Each number is 50 + 12 x the weight over its row's rms, rounded and kept within 0 to 99. Layers, rows and columns count from 0. The size before them is the row's rms in percent of the matrix's.

# layer 5 attention value, 64x128, rms 0.085, rows 35-63, columns 0-63
098:51 53 47 62 36 35 39 30 53 72 42 55 44 51 76 39 53 57 54 27 48 42 42 93 46 58 61 41 49 61 79 55 74 53 43 64 44 45 35 44 59 48 52 62 42 37 42 50 66 60 60 42 46 58 51 44 48 57 44 36 45 46 61 72
096:45 34 43 49 52 22 42 61 65 39 79 48 81 66 57 64 65 43 53 38 52 46 47 52 47 58 60 48 20 57 55 48 51 43 52 16 46 51 46 33 56 57 39 69 60 36 40 48 51 56 45 45 54 57 60 41 44 41 40 23 33 52 50 42
082:36 51 39 43 49 48 40 44 45 27 57 55 56 57 54 56 51 38 68 58 37 44 51 47 40 57 73 55 33 42 64 66 52 53 48 52 44 49 61 49 53 63 40 62 53 42 42 41 60 70 41 34 46 43 49 55 54 32 46 63 63 41 46 35
095:51 62 56 53 42 54 28 62 37 28 49 38 58 48 19 36 49 48 38 50 36 42 49 50 42 46 34 21 57 38 35 54 50 66 50 62 31 55 37 44 41 59 59 67 35 55 46 41 50 37 28 61 33 55 51 67 57 59 67 53 49 50 46 27
092:51 67 48 45 73 36 51 47 54 39 36 44 40 74 54 40 34 67 65 51 74 54 76 52 38 52 64 47 53 35 41 57 45 34 40 49 60 50 47 39 52 44 44 58 52 45 49 55 38 53 51 63 48 54 62 51 20 45 45 32 49 63 41 49
091:35 69 46 68 52 55 47 59 54 49 59 56 50 48 80 75 59 48 56 55 59 42 65 37 23 44 54 14 31 60 47 39 45 52 55 55 38 50 47 62 51 53 69 52 50 44 62 44 46 73 49 55 51 45 57 52 60 30 48 57 70 58 57 74
097:42 36 37 67 50 37 60 47 67 38 39 42 67 67 53 49 42 63 60 38 67 82 31 68 40 58 41 54 25 45 54 48 44 46 35 48 45 45 51 51 27 48 63 42 61 47 53 67 57 48 51 35 55 64 72 48 39 40 57 45 50 73 47 45
093:71 50 67 51 37 64 60 57 53 22 58 54 35 50 65 58 40 19 40 32 47 40 63 55 43 55 57 57 51 49 50 38 47 42 51 56 42 55 49 63 49 50 45 43 47 77 55 61 40 55 63 52 49 54 68 46 57 51 43 22 51 71 47 81
094:77 52 47 70 76 30 50 49 52 29 31 44 72 47 81 36 52 54 34 49 40 68 46 41 37 44 59 61 36 48 49 41 58 44 46 52 68 35 49 46 70 46 46 55 61 33 50 59 64 44 60 66 45 33 60 52 50 60 52 39 78 51 42 62
094:54 24 42 56 31 50 73 44 47 55 64 63 33 51 42 25 30 53 66 47 58 61 39 69 36 52 43 61 34 53 59 65 64 38 60 61 33 41 48 40 47 63 54 41 39 79 60 46 54 59 44 56 43 36 47 64 59 41 49 62 56 70 50 60
087:26 73 39 53 49 62 45 41 44 37 56 72 60 46 49 46 28 49 30 58 40 32 36 53 45 39 39 48 56 28 43 23 52 56 45 50 75 56 38 68 57 49 64 40 31 42 46 31 40 55 54 18 64 51 56 42 30 51 60 30 61 50 50 64
092:33 46 61 45 57 34 41 48 68 41 46 49 34 42 51 59 50 60 62 36 36 54 34 41 73 44 45 20 33 74 43 54 40 36 61 40 59 61 22 56 67 55 34 37 39 33 47 46 24 39 51 64 55 35 62 54 68 34 49 51 68 45 27 37
087:46 48 46 66 57 74 55 48 52 71 56 49 54 55 47 53 66 43 63 49 77 39 56 36 61 49 62 51 36 51 57 40 67 53 41 48 48 67 42 33 80 60 48 49 28 56 40 45 45 52 56 59 59 58 74 43 38 62 49 52 72 53 57 73
095:48 51 53 58 58 46 39 51 62 26 55 46 33 54 68 48 38 49 43 55 25 44 54 24 59 37 82 59 56 71 39 44 53 54 51 36 45 58 36 44 61 62 41 66 62 48 47 44 55 65 58 61 57 53 66 58 40 63 53 37 47 42 54 47
089:27 61 53 70 63 49 44 45 54 37 49 31 36 45 75 78 30 63 53 24 57 61 39 38 36 45 73 67 50 47 65 65 48 57 50 50 56 51 37 56 31 54 52 67 59 51 57 57 38 45 49 41 50 37 63 68 59 30 65 53 43 34 45 75
093:50 54 60 44 48 54 46 41 62 26 50 54 47 44 32 61 70 56 51 60 16 64 54 51 15 72 47 47 50 37 47 37 54 63 44 43 36 67 48 56 62 50 57 56 42 39 50 32 53 42 68 52 56 44 38 61 49 43 42 49 38 38 23 49
088:52 50 59 53 61 52 58 48 45 57 33 57 53 73 55 54 36 31 55 49 63 50 63 58 52 43 32 33 50 48 61 47 29 52 30 59 44 25 35 39 65 57 52 50 56 54 49 47 70 30 48 42 31 43 60 60 27 74 52 66 43 38 55 62
091:54 76 18 42 49 60 42 44 32 40 69 53 61 44 51 44 47 43 51 65 33 46 47 55 63 50 44 42 49 52 40 60 46 44 34 43 34 46 39 42 50 44 46 65 51 70 39 59 55 31 45 45 29 54 35 61 55 40 51 36 60 57 54 64
087:34 47 52 50 46 49 55 38 60 36 49 54 34 27 44 63 69 51 60 41 33 52 43 66 68 27 47 68 53 64 49 46 59 51 37 72 64 39 59 61 36 38 59 55 44 44 51 34 58 50 21 57 40 50 59 46 56 49 49 42 42 52 64 53
097:50 41 54 51 53 45 45 49 52 31 45 67 65 38 35 47 49 61 59 38 40 38 48 34 48 53 53 35 38 53 46 57 73 77 54 68 49 43 65 41 50 67 39 52 30 38 34 33 70 45 47 12 55 20 60 63 50 63 54 48 45 66 55 58
085:58 32 51 36 34 52 55 61 55 41 43 33 72 39 51 65 43 59 49 73 37 37 41 53 37 20 49 46 38 56 74 46 58 53 66 58 42 59 59 46 66 53 43 70 55 35 37 45 47 59 58 39 77 53 44 57 42 51 49 37 39 37 46 78
085:63 55 33 49 54 44 30 54 61 23 51 59 69 56 49 50 43 54 48 63 42 75 43 50 50 64 68 55 49 55 58 38 46 34 34 51 63 48 69 49 60 39 55 49 43 29 39 54 37 46 44 45 50 37 34 65 51 56 55 47 39 41 56 55
090:57 54 63 42 32 77 59 53 50 82 42 62 36 50 61 42 52 41 58 49 39 42 51 32 57 76 71 55 41 30 51 75 45 60 37 46 50 64 44 60 52 39 44 61 46 49 61 42 42 78 36 54 52 23 54 58 69 69 43 51 43 43 54 51
090:52 61 54 76 43 48 47 58 59 35 69 54 33 41 47 44 58 37 66 48 50 45 69 82 39 72 65 50 13 61 51 31 47 55 44 53 58 51 49 34 54 56 35 53 45 29 38 51 24 44 52 41 49 60 46 58 49 50 30 62 29 51 58 44
090:63 48 58 66 55 35 56 55 53 48 62 53 51 40 63 55 49 45 46 65 65 38 49 42 44 54 58 59 49 55 30 65 50 44 48 45 46 43 34 54 59 56 42 43 55 59 31 60 51 47 49 57 52 63 48 47 32 52 72 73 39 65 46 53
088:74 57 52 82 44 41 57 38 72 61 32 32 49 52 45 60 54 46 56 55 41 58 53 57 64 37 71 44 53 46 71 61 46 80 58 49 44 53 67 58 59 45 47 75 51 41 59 55 42 40 48 52 57 36 71 56 62 70 43 44 62 59 45 64
099:37 65 49 49 67 37 64 39 37 49 37 53 64 60 54 44 14 63 78 55 31 43 66 39 41 38 57 47 65 34 50 40 35 31 46 33 55 34 30 62 81 52 51 56 55 62 57 36 56 49 57 50 55 59 47 53 56 37 60 45 37 56 51 72
091:76 14 40 41 47 53 50 81 31 37 32 33 57 71 47 39 52 51 49 48 63 55 43 49 37 54 39 60 68 40 64 46 30 54 52 44 46 58 52 42 30 58 28 31 51 62 51 44 41 40 65 61 47 41 44 44 59 38 51 51 58 42 57 57
104:60 54 56 45 44 28 48 57 50 61 69 15 38 69 67 38 69 29 58 38 52 24 38 45 62 55 59 48 21 56 40 59 51 44 53 50 41 59 54 56 54 51 55 57 56 37 37 41 31 33 55 72 51 45 47 37 28 44 50 60 35 63 61 41
# layer 5 attention output (transposed), 128x128, rms 0.207, rows 67-95,99-127, columns 0-63
102:71 45 45 52 50 40 42 55 28 57 60 42 38 45 64 50 52 67 75 45 62 57 50 64 49 47 49 43 51 74 50 52 58 51 68 34 40 44 58 39 32 50 56 57 49 71 44 48 37 50 45 51 59 71 45 56 55 31 58 63 50 40 48 38
101:56 58 35 45 54 50 62 44 53 52 28 48 43 53 39 59 69 55 47 76 57 44 33 71 58 59 65 38 46 26 31 46 59 58 53 53 42 62 57 21 76 60 21 41 52 38 49 35 36 69 53 37 46 40 34 38 41 65 53 71 46 47 34 61
084:46 67 50 52 76 47 58 58 63 65 80 36 74 47 30 32 61 45 65 51 40 39 34 55 41 35 64 61 52 59 41 56 52 48 27 60 51 62 46 55 43 51 27 43 38 49 25 47 66 54 56 41 47 28 59 37 53 56 58 50 43 50 54 78
099:44 43 37 65 65 68 47 42 57 41 52 43 53 30 24 42 68 39 55 52 56 34 61 28 67 63 47 36 61 57 38 49 26 54 62 54 55 47 40 19 40 57 33 52 47 51 27 55 70 56 57 59 43 60 51 24 38 46 56 57 48 30 65 37
096:51 50 37 35 58 24 35 43 57 66 36 64 66 60 41 63 36 53 65 56 63 61 52 55 58 46 33 29 52 50 46 55 58 61 40 27 30 50 55 69 54 67 65 28 58 47 55 49 46 50 54 51 51 44 79 49 65 42 75 23 64 57 29 34
098:58 58 52 52 46 71 50 33 52 55 76 45 57 59 41 52 43 41 54 44 54 49 38 60 45 52 63 58 67 55 38 54 42 51 49 65 24 62 43 52 38 77 33 60 46 38 53 39 49 50 34 61 54 57 47 55 50 55 52 32 47 57 41 74
101:59 50 67 50 78 52 76 54 68 29 48 28 57 29 34 40 31 52 43 51 45 61 55 49 63 61 54 22 42 78 50 41 59 52 50 54 48 52 33 58 60 50 51 41 54 52 53 50 16 25 60 59 47 36 55 52 57 31 43 54 55 51 36 60
097:56 56 52 53 50 38 82 70 34 66 47 42 60 60 60 59 45 48 57 64 57 50 55 33 41 36 52 42 46 56 15 55 67 86 49 59 40 59 34 69 73 53 51 48 55 70 47 66 41 57 40 46 48 47 38 27 60 58 29 39 42 45 47 68
097:46 49 69 71 64 40 42 48 49 66 54 56 46 65 44 57 45 56 52 72 49 52 44 37 47 49 41 47 44 54 39 42 60 63 44 30 45 38 47 60 45 53 64 47 43 58 51 54 79 47 45 50 62 42 37 33 51 61 60 57 72 61 65 54
107:41 63 44 29 51 42 48 50 48 48 62 34 34 37 58 58 47 47 64 55 77 44 61 54 78 48 54 35 66 43 59 49 51 63 42 51 58 60 50 42 65 36 28 66 49 55 37 77 48 71 33 57 43 48 52 45 49 57 41 37 62 58 49 69
095:53 68 47 43 70 47 20 36 56 45 57 41 37 55 33 46 47 70 51 81 48 44 45 44 40 50 38 52 54 46 56 52 40 53 36 51 58 48 50 45 53 68 39 59 38 45 47 46 49 31 39 68 60 39 69 48 60 38 52 43 42 28 45 65
106:48 71 41 61 32 53 41 43 43 38 50 36 61 53 40 38 59 55 61 40 54 51 35 44 45 28 48 59 27 24 43 61 65 50 64 49 72 90 39 25 41 59 48 30 31 45 79 57 50 35 46 56 49 55 40 56 59 63 50 47 39 55 60 45
098:56 51 57 42 47 41 38 39 57 49 37 42 66 58 51 44 45 45 38 61 39 48 73 37 66 44 63 43 50 38 37 47 40 36 57 49 45 65 60 44 53 60 59 50 39 55 67 49 28 36 37 45 67 56 40 53 64 54 41 50 73 65 38 52
101:41 35 49 61 37 58 71 46 52 51 61 63 54 57 47 58 49 70 38 48 55 51 38 35 50 29 70 77 41 33 44 37 53 62 50 33 67 37 29 43 55 57 44 46 42 32 41 71 43 66 50 45 68 52 36 47 67 61 35 58 60 43 34 51
094:49 34 39 33 56 53 54 53 24 58 65 68 30 58 60 61 55 41 58 64 44 48 58 62 43 44 38 39 53 60 64 52 48 42 64 50 49 47 48 53 41 56 43 35 46 45 52 46 44 29 52 39 60 67 50 48 47 71 28 42 36 41 39 88
097:50 46 40 55 57 60 43 55 53 32 43 50 55 53 44 31 55 43 52 35 43 49 52 72 35 58 44 54 45 39 44 47 49 67 45 52 46 60 40 55 66 53 38 41 59 37 32 19 53 58 34 81 61 30 47 68 38 63 77 60 36 48 60 53
099:63 54 37 29 59 52 42 55 62 60 54 66 56 53 62 70 43 50 56 60 44 48 45 40 38 50 54 48 49 51 60 49 35 43 39 66 42 38 41 43 29 52 90 40 37 56 52 35 60 44 37 66 49 45 50 64 52 47 43 48 44 46 37 39
093:57 40 57 45 38 48 56 66 35 60 41 36 38 47 35 25 72 38 47 79 56 46 32 42 60 61 39 53 43 61 71 54 40 58 48 59 58 44 51 73 50 51 69 56 36 31 53 62 44 52 61 64 56 69 43 41 47 42 31 58 65 46 44 59
098:38 44 47 43 39 48 52 39 39 49 55 52 21 42 23 58 63 34 46 40 48 30 52 60 42 68 60 41 75 42 40 28 60 30 26 55 51 50 57 64 65 33 46 52 37 47 53 58 60 38 52 53 54 58 39 50 53 41 36 43 36 24 54 57
108:40 49 52 37 54 32 42 51 72 53 60 46 49 64 34 47 60 79 57 43 57 34 48 60 52 63 79 61 60 54 47 47 52 45 34 31 52 43 30 35 58 35 38 41 52 64 66 51 47 27 39 41 61 42 45 42 51 54 57 33 53 41 56 47
092:37 41 49 44 67 77 63 61 48 43 55 54 31 42 49 55 56 69 43 66 39 43 43 72 27 44 59 34 62 70 32 33 56 64 66 36 58 77 51 45 36 67 51 34 60 40 69 56 61 65 74 43 47 55 47 47 46 51 52 30 58 37 57 44
100:48 58 50 61 41 37 60 67 56 37 57 32 58 69 32 35 43 57 31 39 56 49 43 39 45 37 47 46 51 67 76 38 58 48 36 56 70 41 50 58 66 45 55 34 50 62 24 23 43 48 64 70 43 62 53 77 33 66 62 45 32 43 58 49
089:46 49 54 61 47 50 55 42 52 57 64 36 48 52 51 56 74 45 52 53 67 50 57 44 35 51 48 62 44 49 31 50 52 62 55 38 65 61 35 44 30 72 28 72 38 66 65 58 68 35 56 21 45 44 60 71 55 55 28 59 61 44 44 58
107:48 46 64 55 59 38 39 36 47 56 58 40 57 46 77 36 51 53 71 61 45 60 60 35 61 70 55 64 74 29 31 41 52 48 39 22 40 53 59 34 43 52 47 41 36 60 64 34 50 48 55 54 25 66 36 56 20 55 48 42 68 63 20 52
100:60 65 45 42 33 38 40 76 36 55 31 75 55 45 45 37 67 76 50 33 53 45 62 31 57 47 50 52 30 42 51 45 54 45 50 53 62 53 63 50 41 82 50 53 70 51 64 47 43 62 46 74 46 42 62 64 50 55 56 53 55 56 46 58
092:52 42 30 60 67 32 41 55 58 43 62 42 49 47 32 51 47 30 62 60 52 42 69 35 56 60 59 58 54 52 51 51 43 45 48 51 47 69 31 66 64 47 48 60 79 56 71 46 66 49 61 31 50 52 55 73 51 64 54 49 47 53 44 48
107:56 52 36 41 63 61 57 23 58 62 32 53 34 50 40 65 54 64 60 39 19 51 31 63 47 57 32 61 30 54 52 45 55 46 36 48 72 38 52 34 43 66 44 42 39 74 51 60 40 48 21 54 47 42 43 61 52 54 48 45 82 55 46 70
108:57 30 73 54 92 61 55 50 45 55 53 33 51 46 54 53 45 56 40 49 56 36 60 53 60 40 40 58 61 69 70 30 50 45 57 58 47 64 40 68 62 50 65 46 55 35 25 43 58 46 54 62 46 46 42 38 73 62 48 52 45 46 57 48
111:52 35 49 44 23 43 58 55 42 48 56 71 76 53 67 50 54 60 60 53 47 56 49 60 54 52 62 57 47 22 48 42 38 68 58 42 32 55 35 29 64 53 40 62 54 44 59 38 41 39 56 51 16 31 40 48 49 58 49 57 61 75 64 59
100:37 53 59 40 51 54 44 26 57 37 53 58 60 61 26 42 46 49 36 60 41 70 63 33 50 56 50 56 50 36 44 59 35 43 31 69 50 50 52 59 48 73 43 63 55 44 60 63 42 43 61 40 43 29 49 48 56 61 41 44 60 60 62 56
099:52 55 66 57 44 59 42 44 43 44 54 49 29 48 55 48 30 47 25 51 43 48 65 47 56 35 31 44 81 64 66 56 45 46 57 47 44 48 55 61 39 30 77 37 47 51 37 66 66 37 45 54 51 68 52 54 49 51 80 34 49 54 58 50
090:63 42 60 54 41 73 46 39 56 45 36 52 40 43 50 41 42 43 40 40 56 53 44 57 49 62 40 29 46 58 49 47 60 52 60 32 43 66 42 44 52 32 68 54 54 64 69 50 37 39 25 77 69 72 46 44 45 64 19 53 54 59 64 84
095:49 49 39 41 43 37 58 42 62 63 44 52 52 44 57 65 39 50 58 39 55 43 50 65 52 61 43 71 43 33 65 35 61 38 42 40 53 60 68 82 65 43 37 25 38 45 81 33 69 31 76 35 51 59 46 69 67 67 54 33 68 51 49 80
088:61 43 55 57 43 56 51 44 50 42 51 55 53 45 58 60 69 55 43 40 25 47 31 36 36 64 59 57 40 71 58 46 61 45 33 58 68 37 51 54 63 28 61 57 46 53 34 48 60 39 47 38 49 59 39 27 48 49 54 54 50 61 72 54
092:50 50 57 46 47 21 52 58 62 33 47 33 46 47 56 36 51 55 64 39 36 46 41 40 73 42 45 55 66 50 43 58 64 42 46 41 67 39 69 54 49 47 45 57 46 66 41 62 41 44 67 31 50 34 52 42 53 53 44 51 45 36 63 38
102:46 61 46 38 48 47 33 44 43 53 56 72 40 81 52 52 50 62 51 53 64 38 51 45 57 37 56 59 41 59 64 65 35 40 25 63 48 41 57 41 37 71 47 64 41 58 40 40 53 82 51 50 44 45 27 45 58 45 82 38 37 41 74 39
095:57 36 35 43 68 65 46 31 51 44 47 74 48 56 48 62 58 46 41 52 41 48 55 60 51 49 51 62 56 47 96 52 41 36 62 45 48 44 51 22 37 37 49 64 52 15 49 51 54 49 51 73 37 58 67 49 52 36 77 47 45 48 40 38
107:34 49 46 23 52 63 54 28 63 44 43 58 35 55 57 56 57 50 44 32 50 37 46 54 68 28 49 40 59 67 58 50 44 44 28 45 56 49 63 48 37 69 50 63 54 67 54 57 28 63 55 43 45 58 52 58 58 48 62 38 27 50 41 36
094:53 55 31 53 48 50 41 54 33 50 51 52 55 51 33 48 65 53 37 33 35 57 52 44 38 48 38 53 62 49 41 49 47 66 63 50 47 38 46 78 52 66 41 55 51 32 70 40 46 30 63 43 60 42 68 55 39 47 57 59 15 47 59 29
095:54 43 46 47 39 49 83 76 53 59 62 44 57 41 53 49 50 34 54 27 48 73 75 57 65 47 45 63 62 42 49 67 53 39 56 50 44 56 65 33 29 37 55 28 60 46 48 50 62 61 68 60 42 39 44 56 49 57 48 55 57 56 56 00
095:45 46 45 37 57 49 64 62 61 70 26 67 47 44 51 61 52 40 41 66 51 51 58 53 32 43 50 49 49 61 55 54 34 59 51 28 34 12 79 51 49 62 32 75 59 51 38 30 83 53 51 37 54 59 50 48 52 48 66 55 40 65 59 63
086:52 48 61 53 52 55 48 53 56 39 37 67 44 39 47 33 42 56 50 52 47 53 60 66 40 46 58 46 39 57 55 45 68 54 33 38 37 21 61 45 47 34 29 41 49 55 49 51 63 84 59 49 20 45 41 44 44 35 57 60 10 51 53 65
090:56 36 51 41 77 43 50 63 33 35 38 60 47 45 65 38 61 44 55 45 53 52 47 68 43 87 37 27 28 57 61 59 42 41 33 65 44 67 58 53 58 49 40 36 75 62 67 37 51 28 43 56 42 48 68 48 36 40 52 47 59 68 63 51
088:62 42 47 48 51 49 28 50 60 46 31 52 77 54 52 33 64 54 53 70 36 55 51 50 52 60 37 26 48 50 33 43 34 57 34 64 37 49 45 52 54 34 57 47 42 48 52 29 44 74 57 67 44 59 57 48 59 71 48 41 59 60 68 23
086:59 51 37 46 56 43 35 58 36 76 70 54 45 48 56 57 48 57 52 37 71 51 49 39 77 53 35 60 54 60 56 50 49 27 43 64 56 30 59 42 23 23 51 57 36 69 74 65 49 51 55 45 37 77 48 44 37 31 36 37 57 38 45 63
090:44 33 49 51 36 53 27 36 54 51 36 35 60 38 29 46 58 64 54 50 56 66 47 47 69 48 74 59 39 41 48 43 71 51 55 36 42 73 64 69 63 20 43 58 62 35 69 40 42 62 52 36 38 62 54 43 58 57 78 53 39 64 67 53
084:60 39 61 43 41 51 48 57 80 49 44 58 56 59 52 67 45 49 39 36 53 50 46 51 35 28 48 59 37 47 38 46 72 42 28 30 51 44 46 28 45 35 37 45 50 63 62 42 38 33 36 42 46 41 51 56 44 65 54 56 42 64 37 63
086:69 52 48 59 67 65 54 58 63 54 55 51 92 50 86 35 33 55 56 40 56 54 49 33 42 47 42 48 28 51 38 60 51 57 63 48 44 47 52 51 68 79 43 42 66 42 45 55 45 58 58 44 37 61 45 63 52 53 71 45 51 63 34 52
099:64 40 35 77 37 61 43 56 54 45 44 34 56 54 47 50 36 25 47 44 44 55 52 58 53 52 27 46 41 42 51 44 44 44 38 38 46 57 43 62 41 34 72 40 56 42 58 60 45 54 63 62 39 69 41 55 61 56 45 59 62 53 46 76
088:56 64 45 67 52 29 43 43 61 56 52 36 52 77 40 17 38 65 51 39 56 61 57 22 72 49 64 63 35 39 58 59 47 63 53 42 48 20 36 52 38 46 33 43 45 45 62 47 41 36 45 67 33 48 68 57 51 36 57 71 32 57 60 42
079:36 32 58 45 79 52 54 47 45 53 45 66 59 48 74 67 58 39 45 54 47 50 50 55 40 37 39 33 61 45 37 38 34 49 40 15 38 43 56 57 36 48 26 44 62 39 66 71 50 46 56 31 56 42 77 42 64 43 37 53 69 65 46 54
096:45 43 49 62 41 28 51 52 42 55 57 38 29 50 26 50 46 43 48 44 48 50 60 46 60 40 52 53 45 62 51 35 45 49 57 53 52 55 55 47 54 38 70 37 66 47 28 46 44 50 72 63 36 52 42 34 23 17 57 40 65 36 34 28
083:44 49 45 39 25 63 56 52 66 66 42 88 49 61 45 61 60 73 32 30 47 31 50 38 49 43 33 30 51 65 48 67 39 58 67 70 40 50 62 55 49 48 50 57 44 67 57 47 63 67 49 47 59 30 58 60 70 49 69 51 66 37 64 63
085:47 68 54 52 52 55 60 27 56 45 40 50 50 76 47 53 56 52 36 45 60 56 57 64 51 43 57 61 48 66 72 40 42 47 52 47 45 50 53 42 44 44 67 53 32 50 41 60 48 61 42 32 49 50 46 42 72 62 37 51 28 31 57 37
090:39 33 62 23 39 62 48 33 25 52 55 81 45 30 40 32 54 58 38 69 63 65 40 53 41 53 53 53 23 46 59 49 51 40 20 66 29 41 43 51 42 52 50 46 40 54 50 44 26 63 29 64 67 50 42 47 44 56 51 56 38 56 61 43
089:48 52 53 50 34 44 57 38 49 44 65 46 46 35 50 44 56 47 43 85 70 58 40 61 39 39 63 38 48 54 51 60 42 60 52 63 26 64 50 56 41 49 40 58 52 29 62 40 42 49 62 44 58 56 66 40 36 64 53 63 19 51 69 25
081:40 71 34 34 31 49 56 58 61 59 49 71 34 41 56 36 57 44 41 58 37 55 51 51 49 47 26 25 34 43 48 56 44 44 49 52 42 33 46 35 41 57 55 51 49 64 54 37 49 60 63 46 63 53 57 69 41 66 72 48 61 56 28 66
093:49 34 49 52 68 54 38 64 56 49 39 22 33 23 25 51 44 30 39 59 57 49 48 47 46 40 29 42 66 50 56 46 49 40 46 47 70 42 68 68 35 37 66 40 43 51 60 64 67 74 42 59 71 57 53 73 50 63 42 48 54 16 33 54
# layer 5 MLP gate, 320x128, rms 0.236, rows 0-7, columns 0-63
105:45 59 47 33 53 36 50 61 53 44 37 41 54 24 48 48 40 34 43 47 47 43 37 46 62 49 58 63 47 44 62 39 35 56 48 55 55 34 65 47 80 54 46 43 31 45 45 53 47 42 39 73 56 54 42 45 47 43 55 77 45 64 66 49
098:42 48 42 56 35 36 54 45 47 81 52 42 59 45 71 33 33 58 53 49 61 49 59 65 47 36 52 69 54 57 51 48 46 63 64 28 53 42 54 46 43 71 54 34 41 59 37 46 68 40 63 60 46 56 47 52 20 33 70 34 62 36 22 41
085:57 63 22 73 31 56 56 61 57 40 48 35 32 30 52 56 35 31 68 57 45 61 63 53 42 40 39 53 63 68 53 36 58 42 45 42 38 67 45 41 43 40 44 36 44 62 58 48 49 61 48 50 50 33 54 53 64 69 53 24 45 34 48 27
097:40 45 47 42 62 37 46 43 67 48 66 49 42 63 31 53 52 15 24 57 29 29 54 61 61 28 49 47 48 51 45 37 25 40 51 37 41 37 58 44 35 56 68 31 49 69 41 77 60 41 56 43 47 65 45 57 69 58 50 57 54 36 61 42
101:23 49 48 42 58 47 57 42 84 54 44 49 37 56 63 51 78 66 44 46 55 41 33 54 64 69 41 44 25 57 36 63 45 32 50 31 47 53 26 56 41 35 37 49 40 65 52 36 50 34 36 53 47 64 50 46 58 51 55 55 53 52 55 58
099:47 23 44 48 44 66 52 56 61 54 61 57 49 48 61 23 45 36 53 65 38 59 67 48 52 58 61 32 47 36 46 49 57 48 60 37 59 40 63 36 59 55 45 42 32 90 60 70 48 60 33 47 72 51 69 54 36 60 60 37 53 44 43 34
115:38 29 74 34 58 53 58 62 54 56 56 65 63 43 50 50 66 59 47 41 60 47 44 48 68 77 58 47 37 70 55 43 40 42 65 48 51 24 62 59 50 43 48 56 42 50 45 21 42 56 40 31 45 35 57 54 54 29 61 50 63 60 58 42
105:62 43 45 40 59 50 41 17 27 53 46 41 51 49 56 47 61 74 23 43 56 46 37 62 64 37 30 54 50 54 74 44 60 38 58 61 55 28 45 38 38 43 72 35 37 57 46 77 51 31 29 52 61 54 50 29 48 52 47 41 41 37 56 33
# layer 5 MLP up, 320x128, rms 0.223, rows 0-6, columns 0-63
096:38 40 54 64 57 56 53 38 54 32 64 47 70 44 53 38 66 64 46 55 56 63 47 37 48 57 52 43 52 53 34 48 53 47 46 53 31 55 51 38 43 44 57 74 63 45 55 50 81 51 31 37 54 53 44 49 74 53 50 41 43 35 67 55
106:48 61 65 45 55 43 34 56 45 49 50 37 36 62 45 45 48 40 53 37 62 33 42 72 32 57 53 44 38 30 37 54 55 29 36 39 50 43 48 55 43 32 54 51 49 46 39 58 39 57 34 66 51 34 46 77 36 64 65 52 50 58 54 35
099:56 51 50 73 59 60 38 42 36 52 40 44 74 37 36 51 50 43 35 59 78 41 53 56 60 52 26 59 54 28 54 42 66 46 19 56 45 40 48 42 48 70 25 49 47 50 66 58 38 39 42 35 72 34 53 53 61 52 30 39 48 47 62 35
098:41 31 45 45 61 42 33 49 44 65 57 40 83 32 44 51 34 56 62 50 61 62 50 55 17 53 45 47 50 45 58 56 50 65 40 43 64 39 44 66 49 66 51 62 43 61 52 59 55 51 51 48 49 44 27 38 54 81 65 52 67 68 43 62
095:49 40 55 69 62 55 56 55 54 44 29 59 37 50 59 54 44 76 55 49 66 68 42 34 70 55 60 53 54 28 44 47 40 63 38 47 50 64 44 43 39 45 44 61 56 33 51 51 55 40 53 43 37 32 64 31 37 53 53 69 54 46 58 81
104:52 18 29 45 53 67 52 51 63 45 45 58 40 57 63 47 62 50 44 70 38 54 38 52 52 45 59 45 72 64 68 65 41 51 48 76 53 55 63 37 53 45 36 56 44 62 60 63 27 50 28 51 74 26 48 51 54 38 54 48 57 23 54 53
105:68 55 39 32 53 50 44 45 29 72 27 36 51 54 53 37 77 48 74 68 58 60 46 58 61 60 41 42 32 35 49 36 51 38 77 56 47 72 51 38 41 48 41 62 61 36 55 28 52 37 46 65 39 48 32 50 62 54 49 45 51 49 48 34
# layer 5 MLP down (transposed), 320x128, rms 0.213, rows 0-6, columns 0-63
096:52 44 59 37 60 69 57 43 63 65 56 62 52 44 49 53 41 30 49 50 51 57 36 55 51 68 37 52 76 47 54 30 59 29 59 35 59 74 42 61 49 39 54 57 33 41 34 57 52 46 54 76 63 39 54 36 41 47 42 24 35 48 63 20
096:62 57 50 50 28 28 66 53 46 49 60 65 71 57 77 51 42 60 57 43 61 65 23 54 53 63 72 71 60 65 46 44 59 46 43 43 51 69 51 38 57 65 58 50 70 74 41 50 36 51 70 35 55 51 52 44 55 32 51 43 50 50 32 54
099:26 60 57 62 35 53 48 45 62 40 53 40 41 40 61 50 36 43 62 71 34 36 45 59 61 63 47 41 48 53 66 41 61 39 58 64 41 45 57 52 48 32 60 57 36 36 54 40 57 32 44 48 59 57 53 51 32 74 45 56 34 30 73 65
100:44 42 41 67 45 61 67 60 31 52 52 49 32 54 56 47 34 26 38 55 50 41 52 65 59 61 28 22 44 72 57 45 51 29 43 41 54 72 30 53 38 65 37 49 63 51 44 65 45 53 47 74 63 53 34 46 55 61 70 65 50 52 66 64
097:51 70 50 54 56 46 44 25 62 56 26 57 39 62 53 62 59 41 53 44 44 53 59 43 54 25 47 65 66 48 37 59 24 38 61 51 62 74 41 29 41 56 62 60 54 49 49 54 59 49 29 49 51 44 75 56 49 48 24 50 77 60 38 58
105:62 53 54 44 59 58 49 52 52 29 19 57 77 48 40 33 51 49 53 66 55 62 68 45 37 62 58 53 41 33 64 49 44 52 57 56 68 19 51 65 65 40 59 39 65 69 61 57 37 37 34 64 33 55 58 41 30 51 61 47 58 46 55 33
108:53 33 55 66 40 47 72 51 35 63 41 55 65 46 51 38 57 55 63 28 63 65 49 56 50 41 45 41 44 62 53 35 49 42 08 51 38 58 49 62 26 59 10 69 44 58 50 42 53 32 36 53 58 64 37 42 72 32 51 53 22 56 47 41